{"d_model": 384, "d_mlp": 1536, "vocab_size": 6759, "norm_place": "pre", "qk_norm": true, "bias": "all", "init_std_qkv": 0.0257, "init_std_up": 0.0257, "schedule": "wsd"}
Each number is 128 + 24 x the weight over its row's rms, rounded and kept within 0 to 255. Layers, rows and columns count from 0. Numbers have three digits each. The size before them is the row's rms in percent of the matrix's.

# v: layer 9 attention value, 384x384, rms 0.112, rows 328-383, columns 288-335
# o: layer 9 attention output (transposed), 384x384, rms 0.104, rows 328-383, columns 288-335
# up: layer 9 MLP up, 1536x384, rms 0.127, rows 0-72, columns 288-335
# down: layer 9 MLP down (transposed), 1536x384, rms 0.126, rows 0-71, columns 288-335
v328 105:108125107160147090085113092147113139159167111151137138125113127137133080136125126090138125104144142091112097129159124090154114146136139125166142
o328 115:138121124152113106134155153118155147115132148130083101122166141156113101155161120131094139155129123112112061150137129063092099137123063159143139
v329 109:122169162094132091121161111177132156133088109148121111098138151155153131110146112116167132095132135088067112073113126133123110115117107129102104
o329 119:135117141129127128134117137154144132124154141108083122147156135088136128124150139089142115114109127124148143119108164155133130095122103098059124
v330 101:131131122161131145163166098090109115136156131151145168088131119119142111169129150110109160126176133184142167147110166086103120140111100103115121
o330 113:082116116070107118125131120164121136156140156120058135092111111190150128119109125101114130114115116153143128157122135164147109153131090159115124
v331 106:128172102095148133130076110140125156142112110133148133141060113107086078152127140130166144147094149141131153149110158123136152133159151115118123
o331 116:155131101147115086173143070116137148079163134140104121103124130111137123161138136110201132161120136132170145115183141133096083132091099141151122
v332 106:129144131147131149125128115100153095139140092135114136112099080140122103118133118131126112107159126155149115136112106107133136122128123121122127
o332 120:131160131103102105088149126151106130164161138167075149118136103149153134107179098146147150109133130126097112148128088129113110133131115162098099
v333 109:120102130133105155142111158083115088122141087102096138113105082162129102145132130157112117101144104127159093118084119126123129137073125140091098
o333 119:123104064137176133139108095165142086136126112134139116093118109133144163138137165129132132097123142114100135118123124097111147146105108128155135
v334 112:154102143131142086125157099127115106119172130169128135092144154143099133109144129176165135144152130131133087160143133133096119131121167155095146
o334 122:113104101141173121142079127096156089118145100073068147153126112082121059129141149156104125103138127147112134114149131121107128150161061135137081
v335 105:100090130147054114152151132111122162133160151149113141096174131108150112109112100171141136095122150109120101141114129156146108106148151110140141
o335 121:147130148163077124101114158129125117085111135177141121118121111158136107140131134147110096101124128132129095118149123075137145116113136176165128
v336 109:131131122157132155147116113114155132141179122134121152150137112133187152149159123152142124121108168168173161140091105107091119082117095161159090
o336 116:143150129126110112116087117098112105092159096149112121106079141162139114180115140135190155097093142111144124128126128144143108115176125110125114
v337 099:164124134137116102087132152121117154112135094176102134105126140137200145078083103111165129092103113167083145148139101137165132079152134135143143
o337 105:137121120159089079103105107097102112134146107132161178132127106141128141141152104113152134156118174092102118151147153114118140122134130147113105
v338 110:123136095190109091115097142154138163110135154134139089117123136141150072095131121193142131123123114106128092157091131111107101103166158125125097
o338 122:120189121137103132124092117098146127108138114166114132090114114092121145136140163107134116118159079125120150124105108123132187138134174114160140
v339 101:150125079128133141145161103123107158136145164083167081126102141139131116159126143117141163111134137122174171143147159141103101116112147127150117
o339 118:135120057112127115126177141106115090167102130118106099134135137111112146113144130139182145134106130129142132129113151113111102108099142143179111
v340 109:167162108167138134114120161136106136128140112100138124085142155140146121151178124119109165123080143119168154145112151132097131092105140114108155
o340 115:155107104162132142158156114134092139153103109097117131125145141103129093124124212149110106091126156095137140124089098097138146113138109116103146
v341 102:144128094101181096118161126106163101118142101091125100099117108141118115163124148172100118138186116183172111093158132129131145080118104147140141
o341 114:114134109089109161103161141219103161099150139131088074107145121142106160129126146092122106133141137146133138085136144122100125127170111153182150
v342 103:141090106123125171124101122088074093132125088139084141153101139154102103156170164138136106135125144149130146100128120085121079121138114124141155
o342 114:148103156164142158107147167135133138099083116121114120125114115150140131123124119153159090133106134133105130135131157143159161169141109141091123
v343 104:157107128097104134125140108134114123114165140115150119127161123139157113099149112134121153126125126178133124145139122095125126159110115128139108
o343 118:117123129103136119146124131150117093122117111114149144151124100145177146148170161137173122107164107154142187103180165099170128120105108130078105
v344 110:123106096124064104167140102059134146134140188104148118125126158147160109135139166119115149156179100139119141127105149131150128178113125078108168
o344 126:132104128109136181140140148159119122157125162129166108100161117115160121095143098128106110126132103165157137145095150141128149100117114132152172
v345 107:139059121158131131112102143129159115119097113135130155105110144128104160114105123132121104114145115137136171123112095137076140103153094135094106
o345 121:125110166091146084089108146099115123158121123114121154118106113130151143166139093137109124104141131115114146130113150124114136146126130148123154
v346 102:124113125130105120129122061092131130123161130133102085094139149152174079118121108102153103114119137103131074154160118132122113099134123138131156
o346 115:165131135159142120145169136148092098079188109183141158128139141109147121145154131129105115165111117091108140133130131156156154135136102121151144
v347 107:115152158152097094128074090136090123152123102109132137156091108123116126116122125141129108117139121122121123102108149139123140150130120110084131
o347 109:134137103129134139108114134127115117133118142190129133141127122103124130153134146123163150134150128117101117159130110070075195153129161154161095
v348 108:114141121155121146161119132105142131165173133110096153122150155150144146111146148137073145143116140140133135114098132106112108134135091100104138
o348 113:115139134138144096188094123112101132144109100091090150109102139117106118127131125132110100127096112175148096137100138131104138159158113137156173
v349 104:122118093123163153126132134112134114126154097141175120146110138131174174130090140111137114145122126156125177142119124148120127133129108140125151
o349 113:092120113085127110109107135130132143156169156141117121117123126132139132134125135149150094164152096120097145153123169126134142106121120117159149
v350 103:134091163096098104099138095163130159139150137169120127085146147125143124109111107122133127153125133127119092115156113130093143135144117174165137
o350 109:138092134105135129150114161195130095130158126142124112119141153118092126140145127131124124088118130072106185122113133157128158154074153109109137
v351 098:123097074134170137092108129142121165115136148114085123105103118112168088132140158123109106128147123133174114136105153179124131128120157133131128
o351 113:115128141094143168143107128091142156098119143147116099119120136127153140112112125146131139158092141125115120115150163116149115118117164127163079
v352 108:156096114134109146087119150104129143127124121114127114139147134133129162137207144111144141135126124129096156163118153123121144143174145126169132
o352 121:106098109152159156083098125137173107098099156102146161108159151143103090132125187118173133143163137136137174092094151118101141145154131103093181
v353 101:115074115172152129124116157114122115108125111109116118125112106127162138114155130081101145135157111143126162119178160123136090134091121130138183
o353 118:141110124112156155138120137081139168156096097120107084089111118110111115146096166096086108116144103108118108161130176117148108110144135109135128
v354 101:120164162136155091128151127123118132121142095161141077101076101135136134105152149116138132126112141135149104153093146125133133139058139134065113
o354 120:147141108127115158143078161134131141149142110144097160127106131116119134083135100102167119094097133135116102128108134099162097136139118134103129
v355 109:134123121152110193142151134097136127094142112101086096110132142141148104085104125117102133126125142115163139145126153143117148123097133126102131
o355 134:170151159145113201130143088125114103096128146126108132125114122107100160142119140124056139105118136136123161116098138168087120126098146138121133
v356 106:133126128138146173140136119138122159139128148113087142165128106151171154127192108114132100154124115122144156164129147120133088175095132111139113
o356 118:142105088100168180110081110085134142132150149124156160170124116105136140159115117133100141151118132148127113143151153108142085150111140116110107
v357 101:131109101113135140110077125154172127111159134147059160117176096133164138134134118138115107071115116132127143096111109147132140129097133163131180
o357 109:155170075164134143135095095144138095079109093171129132152154097129146118144107101092059132074098118132121149084134108114117192092064148157113112
v358 101:062104117155147136107123093114101124112113092137125095100152134120092150119103136108119133149128163153116121089131155135169157186115141136143123
o358 111:137123091116133114144130144108137104146121121093117125134134138108112134092130150138096102176126122173143116204124123110141145103130100162176117
v359 105:104094100153124187114138136098145100148133154082125116117086137144135121123138138121109121185157128124160140159135181116146077124168070132184121
o359 112:126117145107181123104111124164154125145123151153072117141121119148121120142157134126114100159151100157167114167098135126097116140137153095117152
v360 107:169141145107128111093124087106114117118129086154167100117150112124096148139121125155140140097135146125117115147101111071080131131098159102128132
o360 116:128115126074107170115121155148132092138132168143147158122117101138122139139115124132127111106112117137121120103115123135090086155096117130155143
v361 106:138142167114100127151143141129124155121139105160086125129145112137156179102178104101105136150119135173132159103107118082149133124096120145136169
o361 111:144148116153146093115117124110109103118122111119145148132132122152129060135124129114118125118117110144135135115124100153158130141145143109141110
v362 109:112153151155063178104130143141140123102115168139137133121138130122123051161078141126141135115130183110166132104105125109099112147110115103107124
o362 109:115125138144131129106150132122126110154112144149116146101127172111174096116134123119082152119125165146162133120144118128157121133126187170119078
v363 104:139155141156107146144142103113124153095162094120110134132148147096148172123150150140146142114111121187083140120154122109132117083131117151136147
o363 119:140103101111136127088137116102138129086134129098132141131117118157128071150118089129136115134153099157147134119088143132135176122117154102099158
v364 108:111133155103123162092132161141123116119141120104098133144103109114120086143091127155121112165117122128117160123126137137137113118161128114153080
o364 112:087112105128157124112195150144102094145094114127115079121141079105093122081162111143060120151126147117149132136131161109104154121109173146107123
v365 106:156162140135126129173120169176094114151095152144111134134149146123152114123152141103134129125093124107115134101130158121129138107156131119142149
o365 124:106101174140101134116102099137080105105128132103105118159141149143166143133130143101112161134113141138163144074112168159095119125151136110125122
v366 107:132203088079142126090142143149132081136104140107143162120121085122123143145146164096113128128115132129137160118098132124117170123115142138111087
o366 118:135144150112137171138151161165110116139141126129133141146137096092089144093133109129132147080085119111136114087105117108122145112140122107142148
v367 104:109143139100164114110167130139116143146082109114082146118129105106177131124156140144099129159150134102142124118114139096124132113120114155131124
o367 111:136152148105138076145070125124120115213142147132163134103146103206133135118176107106089131166121103128120130140081137084126148162114159080124128
v368 113:116147141091108118122146114103151166101123119112108126133107131134116116124137163172153133106110155104141139121129096139093129107101100104174155
o368 126:121137126170121124165092124116147138122106120128126173177118177161112114082132103139101147127148140142156152143099120151119154081135163113180119
v369 107:103150087128115149122094077122093093136139073147185095086126128141073117067081151066143163138156104134091104119142143125123115144134143132110117
o369 121:089163167142104124135111163126106118136130132138109144137142150131111130126114182079093122176176093095167120088127116158131161127131062147169101
v370 098:120142106137103139165177142065106089118118136103128090111140132143100068148090164144120168088113095117144139102120172117154146087135148112150124
o370 109:128089148162122093119157159172167109170126133140156136130125130082092094145141134126087108096151080125118150135114140130172137143131091131149164
v371 105:153161149106129139091175122147104129175130124121101127105123104140118153122079110124144173164131112087111142135175119121101112099129130166127167
o371 116:144136147131125180122141182101147130107149105141140099144109112122107153084100125091109161133127117086134121178106123142102084143119120119160122
v372 099:091117087113108132140127132137130121118160087083138113114121147149132108073124114146182145134125088186122132133158141155124117080109133143117159
o372 110:071117112081082134153116160126103136146111105113128128128118112158133136123179136130144116093106145140105181126150103153147142099136103132153107
v373 103:129187123143113138155152156113112103140125134077129153108116173088111115123139121183137131099139110106111118152126130132172114089153154123146138
o373 119:111125133129135133102109104120112135067135129164131158118117127080125156144176162133158144115150116152132119136127140121156116148146132109155170
v374 103:191134108121107138131144106128097117136130141118156103133160142135123076150144162102093139118109117151127155133135157127128116125113131142123111
o374 123:101121138130101144125116128128124144115116123152127124138097103154108121125092106118148143135104094098129109138107111146109113149129096113121157
v375 108:142112147102114136120141140114138149140179102115130131122110108137162121137087147161095133136145164153133113160139091105083091116110102124130107
o375 102:099122146157131161106137141110140118140133128156104162102120131098131102148143123106114100059134118101130132127144114124156141128137140127156135
v376 105:138179155110115144133141129138104147136192142121147145113127121098147125123123117075142180155097128129072141173147071059138092151116137158121152
o376 114:169098098128137107116086105126094094108138112121138139125109143089132111144138142133138178128125134100127125152146127143126116165105158150062156
v377 099:137149135151152092159152103193136135095124141152188143131135135113106180151141106163164095150109164116122129140120162120114121152142114115120128
o377 129:141114121078119106117120116129075144153120120091149133097124134091137160123122117092212089153133136099116128148112125145144126146142140115138117
v378 104:149106092144133134122131095135120122161105128158130108100144128118149112071134123128151121138155136139159132113122110157141151124123171161145120
o378 130:129097144124131128103154141102132139030148133148115125124105155105120112094082154108209139106100119080118142157123170125092164132134074162131120
v379 108:130124131140126127117134134167106164165124132110124109108093103141094065142155112115153137135109126092090153098124109128138106114127133101126126
o379 118:137117130141149158119128095145128127183106130142139130145170133131110138170113118164113122142109127118168096120113117106129102138104159104110128
v380 105:118127154083146065095146134180156160102150113176117128130136122138123143124177104154154098151119143137075108098159091097123123105104149136128136
o380 119:129152132129102145130081114102156098115154133132134102156125143113093148143148161103124148129110116154105107087125191096137128129109143150134160
v381 106:147115127168137160165137105111157100096127117119112121143141169136099128106110159116104130100170129140099135114119158103106115094143133097132119
o381 111:154146133099147148126174154150154085142157104097135141101154140184096124123157157117139122143127099089145121122125136162148052138118177135138151
v382 097:112107146131106101121138122114132157169136096119119105126169129129127185136176127118131130174103108097092168189130165106132093148112133097135160
o382 112:125126116118134128148124119068167124126112155143127139110156123118102104156117129149166109115137111138166129101121156083111072127133112148088150
v383 108:132150138092150114107125134179183114151095160163130112149114173107122116159134127130146100074124155108102150108113159118129110158150128169160120
o383 119:147126106123122111088126123153121145141144129166101125136124116106188069160097107118163130130144128167123120188098137127134150114138150149160149
up0 091:148157143134110123107125120116099129133138148102116090124126134093146095128126102146141164102144088175101122151110119112115149111130116092137149
down0 082:094105138088108136116078153186088122125175160128147088111113128148141105117130118105141124133119129116104118135144154110114157091099126155102172
up1 101:156129092140090116094120137130133152062130145101131124143128124131145125141135082126166122142120142129141139144175162149192114170181096186110111
down1 097:115159140116146128214183100144157155138093088168129102125150132078100136131106145120138108103124109170108147107128146101118140112138140132161162
up2 100:112131131103098098090168160118100155155094102093154116089065103153087116101110140114114126129093145102129119138145115165149147097142160106080105
down2 105:114114127165090151121192088145135093129125121180148183153133134196147136101093092128115154088132183070093179155130083155110111131106154111086090
up3 083:120099106107091104168089105128139131145114115148172149095158128098172168128104120141137106160120154136086141122130138096131150124143170114125145
down3 085:121101135121141142099138136089093124098133097110120109110150147201096109186168078116124119111161158133135153115123153154106120170154121111123124
up4 098:102170148084129109125163181158114165113176122092132156117105129100147112132161162121109108102122112108100132125087111130100110122120115130128104
down4 089:145103115168133127111128129122138126162098144177144104138140145150119123103115149130094078106180102154130143132112149114135152099131110123152184
up5 105:188159125143153141111123113099126151114113175124113141144128114128159105167119096127132127135114119155103169117086130173114103118148094100122090
down5 102:143136129120126095096131109103202113125107126125152138124144111113140139147132118158087160140110147119134113155140120155143139173150139128137153
up6 108:149137156150135169151110145140125095100164158125131128121121116108134104138127076117085151130135106149112118177129144119155165133073111143120116
down6 110:104107129164135149129111115131138172100146184161131142128170127106156179116161151148103133125159163117108147116165137122125167112113094143142129
up7 101:123132108123174086126140151169138156076131132106170133111157102124114121153143126077151133087099114072148133137136111080119139143129150128148153
down7 106:165107105083144092140098129097138103142126114168169132167155147159117194162156132160147116107140139126099152154085088126103130136069100112151089
up8 089:114111118133102151147139111170148159177150153110108110109140155115096130096105112156116132109105136103173112126137139159132112129147142103167123
down8 092:152164124132108184146114175155160123095151123162091121151114135171130118112137156117138155100101099132129179143135152104124136105094137128128146
up9 108:137158148122092144149104099129112166091146142131122112068136154143157110126089092105139129144108097118138132142162140125154133084123144096126157
down9 105:148140109151136117158180110110109149114113173098105131114086096191095128136113140138117156142129129130127112133151132164187148157136155127153129
up10 096:144079141108120074141098195119137103104147134142135154114120109106113145129127121101102143115138167134097138100134117073121100121091130129075109
down10 096:109119132134100121099178113135144098160133140145076122162125161066145162123131108131155103123146123129166141117100140123131092138120190165112115
up11 104:139157116085114127136103159146101140180121105119135156071148136111112117131128147125113149112106120106099087107102130094117055140074129143136115
down11 106:106098111099093127135126137132150131115165128088072109120146093135132125148097143159166151136174123138114135123140120137158128167098122141139130
up12 097:119104100117130145121102163153104139115132123106108138116126134112141149155109174092152112098152093133113157131124173163112118099106124148107126
down12 106:150103168132157121117120115152182135141121161140139154096154106148099098171169158125144117116173148119144099093127116144130158138105137126126130
up13 098:163108119165137114138132159119136141138119075109119164111127160151160098153124160148126148103136091102152160158197107125124136111114105125117122
down13 091:092121095086105115105121112169097094146148105169110090177141069069140092084127139125128101109137121130138177102120130116073147109145116091146142
up14 097:128137097109143141124131139123098120116113122102161157135156111112150131134089111138131129092087167144148124163089132148164133150170115112126108
down14 101:140129165116115152167191130108109143110112113144130154162128141067106140119157150122086156145142105152127119107104199109132112149102137158135137
up15 091:158116164105122130112102107133126117133105130122137134088113118115134110143126102112108150131137074125123098159136101116094138130176144110120133
down15 091:115163115132130126127092146130135123155138142134110066130102145000135150135144109131117096159159102159124124131113162155086096112140100123109103
up16 101:123139131132104154120100087173108144117141102134143167103131116107105128127177148135155180144113117128120142172117110118131110131110121068097113
down16 112:143138163131123136102145104141144115152136166121135128143098069117103122137109151114134095149165125157155138175142114083143156104098094142151142
up17 098:130126136154127170104126154180133130108131128106134112086167103096126126098136153147072142143119148104117107131108118133109074132178164109155149
down17 082:166185159179141136158055152143130159171141132114118067166102109188108129122185123108114153136151121121138171123125132103147134143148090091123141
up18 102:138104108156119089126079163086135128142112120148111122051175149165127114139151159147131174090114114082139166120137113143107121089164102121171106
down18 097:128122127131142122143119153139091144146133119144072174098155155173131091142124134111094095121125116157129140124143102130076142132150156124111122
up19 101:140133101148131165175132121105088129095123136149130082136164155134138154099124104155095176088136125125091111153133183122097135131151153103090100
down19 099:104134112128153092107127114138131094138166131161150134143140149119130121143129117159117112146098106112130121133116129150087155150138142169112138
up20 086:114162136102144144115128119106144117131138098104143158137143078115150107145095072140154171125126135139135140155100173144130152084134137166120143
down20 090:113119119106096114147138124177123071146141105143126134125129147139106096128117138144136106116131139129087129150105129164125163133110182115134120
up21 086:115133087108095120138135159125085116148116190109141146126156122106104103083112115118093105109092096135131124087141108116096092132170107168124175
down21 092:149107150172139152169219136170125148142182116122124217128099114131167061087111144117091117147141144146116123118110122140117163091118126130107131
up22 106:156104153121124137092140092139101113120100075126140116139131141132119100122152132080154167137073108065106088131121129119152115127106122109131124
down22 106:126138116104165102145135125139110129092141131162137102119149134145110092096144123121131111130146151116172074147152116131143142145127130103101127
up23 102:113121145089133130134120145120158137115094139102104109101119120140119112133119166156171156135146088136104100163137152115100120102152099163176129
down23 099:133131110118131109142128144142176081122136163128163120183139146170125115155096142117107138099095129130144112135146102132111108182145121186115170
up24 096:129172125135128098109135121085082127095151181093133107142143098139103134115136107092157136092100155153148156104101138156171119107122130124160160
down24 093:159116118146105125082121129106167194151126088116102103112115099123159143126142161141131157126134105079120123146148138157146119113138126129122157
up25 098:151119120100122132099117129102097141150104137126130111126104123100152104156127092152083120140097162133096146113151127125116151129129150137144160
down25 100:129114126146147139114142151144143169126159142145099157152107153054135075097130116104141133131105126118095125123104131137092164147156145085136123
up26 105:119126103090106126116091118097129143136091092168124154143091127086169135135111134122140143118125127141112169140115148143137168121160094127090103
down26 097:098103138158134126096185126128137177124102131123155129183169100063142076129153113121136085126115141103129109179098096104101100157158158109138111
up27 103:107148115107149087159117124116147141107154140073136109143100139137096140109130104123103096140110144075154113135132143149166153168102130109095144
down27 110:151108152139145161199132123138098093130092158082128189112115112151091123123116135132155135094122101117120155104144120149135155174102080148151165
up28 108:136161116200167126119126114150085181118156104099148135159119163145121120124116175146110118092131119093161156063118136079142106146141149085135138
down28 110:107166119097157177109129144126116132121115168123106078095131109144106096134160120117108115157128124150122135160167155134115151126215142165111134
up29 095:164146135139151098136075122138089131138112126128140113152141144168120136092085075142124131146132129144104104131090095117119139145116151098139148
down29 098:157095107144155129180106117055121117152127150121113114050079116128133128140111125134153126091142112153109150124131179089103091146142096169173116
up30 092:151132148105192105115133107160124168104141120120093139125119160155122146133131098137113167128121107109174135113140154159159141135093121127145185
down30 095:136126147143139112135132056152113129098102122130091183163170162122151145127138134150127108107140116136147132179093100084081132119113129132076144
up31 101:152182131130158062169134138134162152129113184091133113155109092137103147148099157117124098122150153125095130181147107156150097125123144152132133
down31 104:148172103135111152124168139131155111150126130143126165120146143161115137158119160135112107123138097157144135158160145113146127137146128133116114
up32 114:101177138143105100107135139128122160120088116114119158128147110107143108120110159131124121108146123149134138095111125090139137134152125105118141
down32 106:120145073124144135119163156099136121106086148122156169094154099107136124140073067127174129157083155135148159134130111120135147156129133098128184
up33 095:109130082109127108103088130143134047114139109153148119064144079055121094101139157126114150100129106112098118154112105129122128067111120124149107
down33 084:170127109102139130102156112120114136126124128106105104080087093000114104134109138121127168122157146148154147124144115107106106111114121112126119
up34 099:156148135102081154158154076146126126111170109078121140124098150110098128140111109137113074130148120154104137092110140093123093144173158126100089
down34 095:120084117123171105148083116101112130104160130154153152125135129148117161100159116125142133117119101121117134150128103106069164105147140155134144
up35 101:146162120167154139136140136117140121124114153123165149129141134140157113174104142155095092109111099152164139112125164135130153191111147108115121
down35 094:099150134145194140159118135149143125181124154162098105119178126155128121097149079101139089168128103113140151083164146118091125108143178112114137
up36 101:141176143141090102148140086133111095131088119121118159085095150148132150126162133103136147137164127147142100134126124126149168124112129109148132
down36 107:157148151165140174114098104105159115150121153113176119166123087079123132083134107116125086116182183123130088116150136146105122182136136158130165
up37 098:150134160120145087138140107147166134112130092115184129130166168113169128157066099140140140114092149113119138133145163121116130137105139108088173
down37 095:134103081147187087155131116135105141111136125116086111104141144174128152101170185119097122146160126152159084155117137091176086141142114108116142
up38 098:121147112106160147123079126140068108113105127103163130125118157094107116080137101121126155130150149125135109143121125127155126125117133095126135
down38 105:187120144113128145186132104134141077132132120129137125160121175176150099131184140136148145144091138132127088128127157148111136154097140142117148
up39 106:123138118132148127122095117116052157173088097091093098093116080144062177106110114143121141163083120120128155149111113121152137177174134158142152
down39 108:121122137140146123160172136101150111178110132154105143120088160189104132080130119101155057145091157103117134133092105181106151165157103180175146
up40 081:125154154119106123106107128163135115128154147158129082117102127143163094143104138134137121111155168113123077143135131127127123159119138137135124
down40 083:132139091134152149135168138116100150133127120143132187102138136099099100112103084113123129181150107150145130122112136134113126130114160154118122
up41 094:105110099129128140167119085117142143147127084155139142142102145104155124101097133117118132103073105148175099133109155093088127154129110150122115
down41 093:161144166066137082113105119127082110144120140136130164100149151214098162104116145115111139117090121113097141126120136132168132131109155109172132
up42 111:152131133101128119109132113120091128122124121132094128127143110126136104127145144153119129130140141101115111134128152128164139155117119167148119
down42 105:129069113126155115146169156152112153097135119142107144117113092109149135134085156129105158123138152118077151170155129116135135153095146136141120
up43 087:112123135139121076115126119145123123129083125156126140136140107106129110082088130128073133147144117078093120145113138146157142147184132129118099
down43 083:144115155134103110109115145126135133133140110167191177130116136255121115135125125145112088100145153168118130143121166174109128117140127096092113
up44 098:078134140091158092147148145109120146100088129123167150133098122154112105184104107132120170139144118144135158074159139122121122127104096117133122
down44 096:116132125153148171067125098097148069114145144103141170098104164032125098130147134124162160111118120142100155147094103125145125119137121100131115
up45 101:128094126141157120148144109089141135143117157102162155119176152094135133160119109148125148184106123170141120130159126114135118142147128123133116
down45 098:124151136116104142135119166089137156139101092114097147146156109113126089135122139154125124124123154128129144165149117139122092148147123095169101
up46 103:133082094119102116140129118127111120116139146086131137113109101133128153090139121148106077089107153162093154118060137139152147166119118128155112
down46 097:136115153152113181142105155140162113120173158136147149146117122182099113176097113133128149146111164125116159092122150139134127132114143116145151
up47 104:144107158107141082150106103125107174078156187082127129115150146109139112137131172135152095124128144149124166094108140147134091117122097119115147
down47 102:131161165119129134174048144127142106091128117098110059137101152144129148169092142135106127120141156124147148122084136111096151145118142124115091
up48 103:114115112090137109133124131138127089140124126162097120174100176136161094167123141161140134159103125103119141123127151121115120114086086123141131
down48 107:088153146115156125131121101140102089157111123137110151127089118188119098132097152161136127105152053142134150123133093164117152108101113097147117
up49 098:139125140121083102111151112143137138137155153105169159131120135137164127161177110153129145124117137118128151109152145105160131130116162171125108
down49 091:130090186129122106154146127113135115174121138110137200140139128209096143153131097158122124151163097126120128144131102126131105125120126144109134
up50 102:140128133101099117111156105157126131148159109122151148129128121149131129101153128140156149127089127093134164090102123171150136112143103165169143
down50 101:081159139113095131141147076166130116118142117140128117153121130125075166127140102146146097148131158115154090142106159110097160140119142120095123
up51 102:094107111132076120150120155107144128144140093109152134073129154139138161165120094137109108120146063130079109098141147176115075118102137132132153
down51 106:108121110141114113123181172084121122151097102067171130179133085183135172169145108109162137133158110127136126124177129131114086107084143120126137
up52 101:137144114099138101132129137150131129138140159113113113082134121100136095141106123114134183116081137165133133104152127121151104202107109165119135
down52 106:111154094079148118102126114161153137111113146133103117153154110144148127160106144119151083146095146155128077104139108140139156146154168147114079
up53 091:139110111134152124161106162107115160153099173111175119082112128141118165162161157092121119099135148110165084128152128131104123099152114160108184
down53 090:110124136082113093115087139128119148144136120147108164093144154152105132119150119141130132142120089135121126111138093130135086150126055163050160
up54 102:173172112117120118117110122127095136152143144123096114107141112101151110090140146124154111125105127117164121157158165129120112105086119108132117
down54 106:139111119129093109082103167135092124154113074110124131110118109147082115138144163088119109119103094143123136157187124162126157137107136107123123
up55 103:177145102139124102137131120124155152135114155107151109074136115119155103106110152134098160098174123109118151130129128102082165101117121120138077
down55 107:154139143089144160152108116128168077157112064121117140147124101181120152125095157158110118114141105159111176129126116098148152113111151133145162
up56 092:135155095133154107139125134166134164117097109134158139141105124152160142108125105126120148111132133088101105114144117179111139105128138122111151
down56 093:145129140146093158159053112137110103101122133128151099155096107129127130112165135109136118165152109106101164146120100097140115161150133111139129
up57 100:126161162121155118110130106129125119127107094085144098145143094138182085153128123094128093136115085123132120111176159182151115113111097103104125
down57 098:118119103149096076113169166156164141128135099139149138102113091176093128132172110125128144123148142117145097114133133104173141126146109103095055
up58 087:128113091124140140175125113132113149130128125122085152111114141176108155121140153107113124116084129139090116105136089168107139160123138125141097
down58 094:136120143097119155114132155123100117136095079145154123149148095048135125113128129101165096146128081099126145146083127164083176167113141125100152
up59 097:136097137117151162134111128156115145129124125091107144089120131128091145127132134139125183120095120138106111178153112124153100140153077129161134
down59 083:105101148148177140130177094096153128117128110133162142155140117087087073161116091127118116125168106124118134119164134121151166095107191104124100
up60 105:148133116135148135156128086165131128119110109125140127142106151117134109187093161085143148120099142167168099128136145171112140104102127127099137
down60 114:163141100137148162101130146172141117131120106144151145139083171146118140140136132116120134084174103142136095113115111088147159082168112142120174
up61 112:112156116131133087134142105135088158151162114135128127090198146095158130155140127134136121187129146119136129159117102140166108144151152109124128
down61 101:120153154145126112087139117126132147165104094145113111133114171108138144128140134151143146159123126111099109157157111093122145164135117101130134
up62 113:122144134160121153115118097139157120122136137113096173124162126105104133153144088116126161142101147129092126115121124154188109096115134125100138
down62 105:147156108096188146100089137108130139137081140122131064093166148124119148122096086111148142138094170163143143096137145110123136127147154085128168
up63 104:124151149137093085093092173126118164119126149102124175081154103149144127112107120073092137086119162144126092137135120177134125156104158146143138
down63 105:133166143124165126090124117115147124183119131134169172113124135136112183108131158125139092149144124143122132111137098104137150134139093110158112
up64 095:166096160134114143143131124150163095123178113142127144126140136143140126138134104145119136143143108140100163115152133141152117128127110119142097
down64 102:128130119151118122118112108084152145130174124146068134116157167172124147124135137126122107136138154096080172107137124133142126147129093082128123
up65 093:102139190145103155095128162150120129136131161148116176119114136151090107147143159126169107127117105108121098140113120136126112149101110113127143
down65 103:187147139140107093115128141111127118167151107130138139113146109140119118079155130106130147073134098143148182126115131126153133150149106088102161
up66 099:145156153150125139120105137121150132123160128114121143089126098127108140150126138127099105158145162121120122120136138123139080126152093102147106
down66 102:133179111192148110098107118109179111133149131122139105132152149102159091142116120114132091187114112154105098143114162078104164122150139127090141
up67 111:141157089155093141134116162092091132105134122117144147134132143128168115149143106098167148120124073174166145103155112178170112130117151146129175
down67 108:095131180066129163123140103123130118116122066115154110132138084101139120126164135125119120103109162129097142091165125134130104136161147112126131
up68 101:154097158087107145127139133122122146103140130121122119133108083135141109132117087146114152121152174101152151083098085116166104147130087066141124
down68 111:098138144108100120106118148107116128132128062126152096118119123122114092101150141101094083091151121160107126119131191165121112114143152173123128
up69 090:096161142139141129125128096138112158104111097127154136116130129122113135075163134159133158101124149117089060131101144139134087109127153126127109
down69 090:134115115163121098097117139081110151117072125154138143089143088131150105120136095066135132134154167161112133133109139134112125133121142127153165
up70 101:154104090152101119122102120176083125129148130127186156115124081137112115123152113144110156134132152123169141167189149176145140107145133150104162
down70 097:129167161128146127124128147093165117142065092097144121161179096077113152099106136110161120135121145112157114169116124084140148130085111161123123
up71 098:135108100095082165116111120151114108126125145128170162103123095145142114109131142097124146102099088111118111146145143124173105101122140107129105
down71 110:127142166127169139118166163110088150148121128113175148105136115147153159120124122106123144109115141129142114179119126093124138132164069126095159
up72 105:166136128141152123181128083123104107145166111142103120128127176115144163098161109058072107123112150133165089099177138133194138092120114089107135